Weights of a small transformer language model.
Size: width 384, 2 heads of 128, 31M parameters.
Architecture: LayerNorm before each block, learned positions, tied embeddings.
Training: a variant of Adam for these matrices, 447M tokens, 3411 steps.
Each number is 50 + 15 x the weight over its row's rms, rounded and kept within 0 to 99. Layers, rows and columns count from 0. The size before them is the row's rms in percent of the matrix's.

# down: layer 5 MLP down (transposed), 1536x384, rms 0.0414, rows 117-141, columns 0-63
# up: layer 5 MLP up, 1536x384, rms 0.0548, rows 118-141, columns 0-63
down117 110:57 73 64 65 45 47 53 33 61 61 43 63 47 43 39 52 38 55 64 38 35 33 54 67 59 42 27 43 55 63 56 60 32 54 75 30 69 22 51 25 42 50 52 56 38 51 68 12 58 59 58 27 54 59 63 36 56 43 45 37 31 43 65 52
up118 089:58 60 39 59 33 43 42 61 80 32 51 43 55 39 50 56 39 41 32 46 44 35 74 63 52 55 59 29 60 22 49 42 56 38 44 69 39 68 54 84 49 64 46 26 36 57 57 41 37 39 51 35 56 60 19 55 84 56 50 47 65 23 30 40
down118 091:54 63 64 47 80 28 48 43 32 43 63 72 39 44 54 76 72 37 59 60 60 35 49 38 40 76 46 80 69 43 33 46 55 43 38 68 53 72 66 18 36 83 50 76 69 45 75 73 64 43 47 41 53 85 55 53 46 31 49 54 38 78 39 60
up119 105:45 32 49 29 60 40 44 32 49 85 40 36 54 38 48 66 64 37 41 30 55 62 19 37 37 44 05 47 69 53 30 71 58 48 62 69 48 56 54 40 71 27 34 49 79 74 45 69 44 40 64 37 27 52 60 84 68 80 62 80 53 68 44 50
down119 111:21 54 54 46 32 39 74 15 49 68 51 50 40 60 54 70 68 29 72 42 61 56 63 55 49 32 31 27 55 22 29 46 46 67 63 55 70 37 45 17 48 22 45 21 37 53 40 57 72 45 46 51 65 39 54 37 45 48 49 15 39 53 43 31
up120 112:57 48 40 57 45 71 27 40 62 62 57 56 49 47 52 30 59 53 49 43 35 35 40 45 33 56 36 47 60 28 43 53 41 62 69 26 41 61 55 67 56 07 65 60 27 25 52 99 53 32 72 41 52 45 53 55 45 26 36 38 22 50 50 43
down120 115:49 38 85 53 53 52 23 52 64 36 62 52 36 39 39 47 37 87 38 54 22 52 48 78 50 46 82 55 41 34 51 64 54 47 68 67 46 63 60 55 30 25 28 62 29 56 55 42 89 53 65 56 40 48 68 35 67 74 17 50 60 48 30 49
up121 084:64 60 64 65 57 40 33 14 55 46 41 91 66 49 55 23 60 51 52 56 64 61 52 64 25 75 44 45 26 62 48 72 39 60 60 50 53 35 52 79 47 60 52 61 53 74 54 30 75 39 32 48 62 70 48 48 56 43 46 33 39 46 42 42
down121 082:41 37 44 39 48 63 48 33 65 53 54 40 48 32 35 73 67 56 50 38 53 48 70 51 54 61 46 59 67 42 62 41 29 58 57 45 77 65 63 46 46 67 49 70 73 42 33 67 64 39 39 40 59 62 37 49 43 43 61 69 47 48 78 37
up122 107:43 55 57 29 52 44 43 43 38 57 31 61 79 26 63 69 56 52 57 34 75 49 18 63 36 44 43 34 47 66 37 00 55 43 72 40 44 41 52 69 56 40 63 45 35 54 61 68 62 43 43 41 49 44 57 22 52 57 46 32 51 47 43 44
down122 100:65 64 50 20 53 30 60 64 71 59 54 54 68 65 59 40 60 52 35 57 57 45 55 63 66 33 68 49 51 55 73 29 19 44 51 39 45 45 51 77 59 76 27 04 45 56 57 31 76 36 42 52 23 37 37 13 47 43 46 46 74 41 56 40
up123 073:55 40 90 50 47 46 63 48 39 42 41 52 60 33 26 64 61 15 59 46 59 56 72 57 67 39 48 44 43 48 57 49 19 55 42 05 39 56 59 31 57 47 72 26 33 68 60 51 54 60 57 38 59 44 52 38 43 86 60 38 51 68 58 54
down123 081:37 56 32 55 53 47 18 36 51 62 47 52 42 63 65 45 51 45 45 73 49 42 36 55 45 49 49 66 54 16 51 59 42 53 33 81 37 31 50 68 62 60 68 53 34 31 35 58 43 43 67 63 32 49 66 61 18 37 63 19 37 48 51 73
up124 105:71 56 36 64 37 52 51 43 55 66 60 66 39 43 32 26 58 51 17 62 45 35 43 59 48 64 65 24 42 62 37 58 49 75 59 27 50 62 65 67 57 53 47 33 43 48 30 50 41 35 43 48 56 51 62 61 64 70 39 50 57 37 64 16
down124 104:42 44 70 59 28 53 33 45 33 70 72 49 53 85 53 54 48 44 49 60 49 46 30 56 57 76 63 69 53 58 71 52 43 36 42 71 53 18 55 53 34 41 73 70 27 56 71 56 52 31 36 52 69 49 52 55 61 39 57 10 60 64 31 44
up125 105:52 64 50 44 37 69 46 58 66 42 61 51 46 23 50 45 46 43 26 52 72 47 50 67 43 53 22 51 44 18 26 69 59 50 59 77 44 54 60 51 51 40 84 56 36 49 57 61 51 48 85 42 56 33 44 58 61 43 20 52 41 37 38 23
down125 111:77 34 50 73 37 49 44 52 43 47 28 66 39 54 52 40 65 42 58 47 49 43 37 54 50 30 59 38 83 71 50 27 29 81 40 16 57 46 41 70 60 49 33 46 45 44 57 62 47 45 49 29 33 50 44 61 39 48 66 44 61 92 46 41
up126 105:74 72 66 74 58 55 56 69 45 49 47 57 29 52 72 33 44 34 48 39 78 48 43 42 17 56 33 23 30 53 62 37 29 76 64 27 56 29 46 73 52 68 68 58 58 60 51 30 46 31 33 44 73 52 47 76 50 44 68 07 32 62 64 45
down126 086:46 40 16 37 38 55 46 39 50 43 22 17 61 54 53 64 48 64 17 30 32 40 49 35 36 48 57 46 54 61 64 73 41 28 61 42 99 81 20 56 57 56 29 51 50 45 64 36 39 20 68 59 53 60 18 56 83 68 52 75 75 65 37 48
up127 095:91 58 37 37 39 55 54 53 43 72 47 58 51 60 60 29 32 60 66 34 61 37 72 38 41 51 57 29 32 48 27 51 57 46 44 53 45 59 53 66 64 30 54 55 28 45 64 62 30 31 42 35 61 47 19 38 67 39 55 76 52 55 24 48
down127 091:51 43 46 16 71 28 46 00 52 69 31 63 54 45 68 49 56 71 53 50 50 31 27 47 82 42 28 79 66 56 78 54 33 59 32 89 54 76 47 71 46 61 20 46 45 54 39 43 56 42 68 44 48 68 50 55 49 49 29 37 59 61 53 64
up128 097:33 41 65 84 36 71 32 33 78 46 42 49 52 66 45 80 39 62 18 26 69 53 57 52 75 49 62 48 50 71 57 55 61 71 41 44 53 66 49 46 39 29 59 46 29 50 48 62 54 43 70 14 35 42 32 81 75 43 62 69 25 67 65 66
down128 090:43 22 46 52 57 25 37 50 68 47 70 71 63 55 42 57 56 52 35 58 53 27 51 47 56 68 65 91 42 44 47 55 59 56 46 50 43 80 60 31 45 56 44 49 47 41 50 53 54 33 61 75 62 45 85 66 25 58 42 41 81 35 39 63
up129 102:49 36 32 58 41 43 17 48 64 54 60 56 46 66 20 99 71 28 65 28 34 61 37 13 61 39 54 43 47 48 71 60 49 65 55 48 56 30 54 75 43 45 43 51 55 55 60 51 64 30 34 45 49 47 53 65 74 57 68 51 68 56 20 59
down129 104:47 44 50 54 27 49 49 55 32 47 61 58 35 83 59 08 62 65 46 41 78 41 44 53 59 46 06 69 40 50 18 31 80 52 60 58 24 56 46 48 79 54 49 33 64 33 29 47 39 46 38 57 70 67 71 47 28 40 49 59 50 24 61 56
up130 099:60 44 41 50 60 48 63 77 60 68 39 30 39 14 35 54 54 42 51 58 45 75 73 50 43 64 33 39 73 51 39 45 48 38 41 21 38 32 41 45 60 44 56 27 42 51 54 34 54 10 39 35 73 51 39 63 44 39 59 51 62 70 53 42
down130 079:68 72 52 53 37 61 34 24 45 60 15 46 48 52 14 27 48 70 45 30 40 50 55 60 35 58 34 57 87 42 49 58 39 43 50 23 90 19 40 48 54 43 60 66 54 50 73 34 59 42 49 09 63 35 57 57 45 38 63 39 64 42 47 46
up131 092:47 44 59 62 52 38 90 72 43 35 25 27 49 31 56 69 40 41 69 47 65 73 57 39 32 48 52 50 56 64 44 35 44 49 61 48 53 28 52 34 76 53 67 21 73 49 52 46 60 20 58 54 62 63 31 34 38 59 49 59 68 35 47 59
down131 097:51 33 65 47 29 49 39 58 51 79 48 47 30 58 42 58 36 46 39 34 62 58 46 56 29 58 68 53 46 30 71 62 55 42 61 52 54 41 45 58 45 47 66 46 53 53 68 47 56 45 73 53 32 37 47 81 25 44 38 32 28 28 34 54
up132 106:43 37 49 32 60 53 65 47 42 45 28 46 47 61 44 60 45 43 44 48 50 80 60 47 42 84 29 53 53 58 37 55 44 65 64 31 25 69 61 35 53 53 36 52 44 58 73 40 59 46 59 42 64 42 30 53 46 54 27 76 43 85 28 49
down132 105:34 66 55 46 51 56 32 66 51 42 83 48 63 48 66 65 83 65 52 34 68 43 19 53 42 39 34 74 51 63 59 42 34 61 49 50 65 38 64 36 27 34 50 57 84 56 17 39 25 68 41 88 55 52 73 53 46 35 54 50 05 32 66 41
up133 091:42 53 64 60 52 45 44 58 42 70 55 41 36 40 58 67 63 54 41 47 60 54 39 73 48 60 38 40 55 46 47 38 56 59 66 35 63 36 62 46 55 39 82 66 35 65 47 60 67 56 49 25 23 35 45 30 66 55 51 41 58 60 66 52
down133 100:62 48 53 69 52 69 46 38 51 28 42 49 69 63 27 44 51 70 66 58 52 71 57 27 51 63 58 46 52 56 48 31 58 95 72 51 95 65 34 41 63 38 37 43 68 42 34 49 30 61 48 60 67 65 62 28 47 62 48 15 40 67 50 45
up134 097:50 32 56 39 52 71 67 61 29 54 47 53 68 47 49 65 34 11 54 41 57 55 49 68 52 58 53 31 27 33 52 43 36 61 69 14 48 56 35 40 49 57 55 47 47 30 48 64 47 35 69 70 68 35 32 42 62 65 35 52 73 39 42 09
down134 105:47 32 45 44 38 42 66 42 80 49 48 59 39 57 53 56 35 42 56 40 50 47 44 34 44 46 99 55 38 28 90 61 79 38 40 57 21 41 37 77 52 42 47 59 59 82 66 58 54 30 77 45 54 57 43 61 49 43 44 06 82 70 59 65
up135 092:64 67 69 68 69 78 56 45 39 51 43 50 58 48 49 70 68 39 70 52 62 72 41 44 37 56 25 58 48 61 56 51 43 53 69 61 46 56 48 34 37 51 65 39 58 97 50 39 47 49 39 18 41 53 44 39 50 84 59 40 43 46 47 77
down135 087:34 34 50 42 87 51 49 55 53 58 73 28 46 61 42 57 28 36 57 72 55 59 57 84 25 40 44 45 38 56 67 35 51 51 53 49 42 41 81 41 67 30 36 67 53 51 37 38 66 32 58 48 58 43 58 50 37 56 92 44 47 66 63 47
up136 106:79 63 47 75 43 47 73 38 64 72 42 67 59 67 80 47 35 50 34 57 62 72 60 80 43 48 32 68 44 42 30 65 49 36 56 42 42 70 92 28 47 39 46 34 65 46 55 59 35 50 57 50 49 45 59 54 40 61 61 43 50 41 37 42
down136 099:17 34 58 75 54 59 35 60 35 41 18 50 58 72 53 70 44 51 44 44 50 51 64 30 62 55 78 66 52 68 73 49 43 56 43 63 79 52 37 63 38 78 38 65 56 28 64 53 52 28 52 45 33 64 37 55 68 48 71 41 47 48 31 37
up137 106:65 28 39 74 35 47 23 34 72 55 31 63 94 34 54 80 41 66 31 34 45 39 42 48 32 52 41 51 63 45 41 48 38 41 62 52 44 24 54 63 31 54 55 40 52 61 53 41 67 28 44 46 35 56 35 24 56 72 37 32 55 26 66 39
down137 110:82 60 27 56 49 54 35 59 45 56 79 48 11 48 51 48 47 26 65 51 88 52 35 60 66 37 49 47 41 43 38 39 59 40 65 69 62 67 20 70 41 39 54 50 26 32 54 42 53 25 87 42 46 78 48 68 48 13 65 47 78 40 66 59
up138 099:55 38 58 41 47 41 43 86 55 63 40 42 55 51 24 25 69 46 44 34 46 75 49 32 15 60 35 52 65 59 42 75 50 71 64 48 28 39 67 96 80 28 45 59 36 67 50 44 16 53 51 47 66 34 48 59 37 34 26 37 48 46 47 43
down138 106:64 28 63 58 20 57 61 61 28 41 46 41 17 39 46 32 42 42 79 46 64 30 52 62 64 26 47 45 60 46 39 52 46 38 34 36 77 60 48 49 69 77 33 25 62 48 52 49 69 61 40 47 47 28 55 28 51 34 39 43 33 51 47 54
up139 109:38 54 55 46 31 90 32 55 83 79 25 56 46 56 37 48 71 63 35 35 49 43 44 42 40 99 51 62 30 84 74 55 44 57 61 43 40 66 58 38 41 48 44 62 27 53 65 51 14 37 64 41 62 41 35 50 40 39 56 55 48 77 21 63
down139 105:42 71 38 42 97 39 45 39 29 51 55 39 21 65 38 85 76 29 42 35 53 63 53 84 65 29 42 31 59 44 42 20 40 79 73 44 48 54 65 34 34 40 34 55 33 35 37 83 41 41 38 53 53 68 81 50 39 39 51 30 56 56 76 33
up140 112:31 38 43 61 41 42 05 43 92 40 40 61 67 51 59 65 48 76 58 33 58 77 49 59 48 54 55 50 54 51 45 73 31 77 55 70 53 55 60 61 41 51 50 42 80 69 51 32 72 36 69 34 60 40 34 59 61 56 68 55 36 48 59 44
down140 123:64 44 50 53 50 43 65 73 56 48 53 48 52 49 55 50 70 11 57 33 82 62 44 36 58 43 88 52 41 62 61 43 32 63 44 50 55 29 37 48 40 59 59 43 51 41 34 55 76 29 56 20 57 68 19 39 73 40 61 57 54 74 52 69
up141 130:47 62 47 48 26 72 37 65 81 77 58 52 45 18 38 61 43 41 34 26 54 42 52 40 15 52 43 39 58 48 54 85 60 47 47 77 38 60 68 65 49 47 38 60 49 57 61 24 54 27 65 29 35 50 19 40 44 59 77 35 46 72 49 25
down141 153:66 57 35 69 51 53 46 64 65 21 79 56 80 61 51 53 24 43 54 83 08 34 40 43 73 43 53 41 51 76 63 54 45 51 62 25 60 55 30 59 60 44 43 40 61 46 25 59 87 26 34 73 49 54 33 58 63 46 70 49 45 54 34 37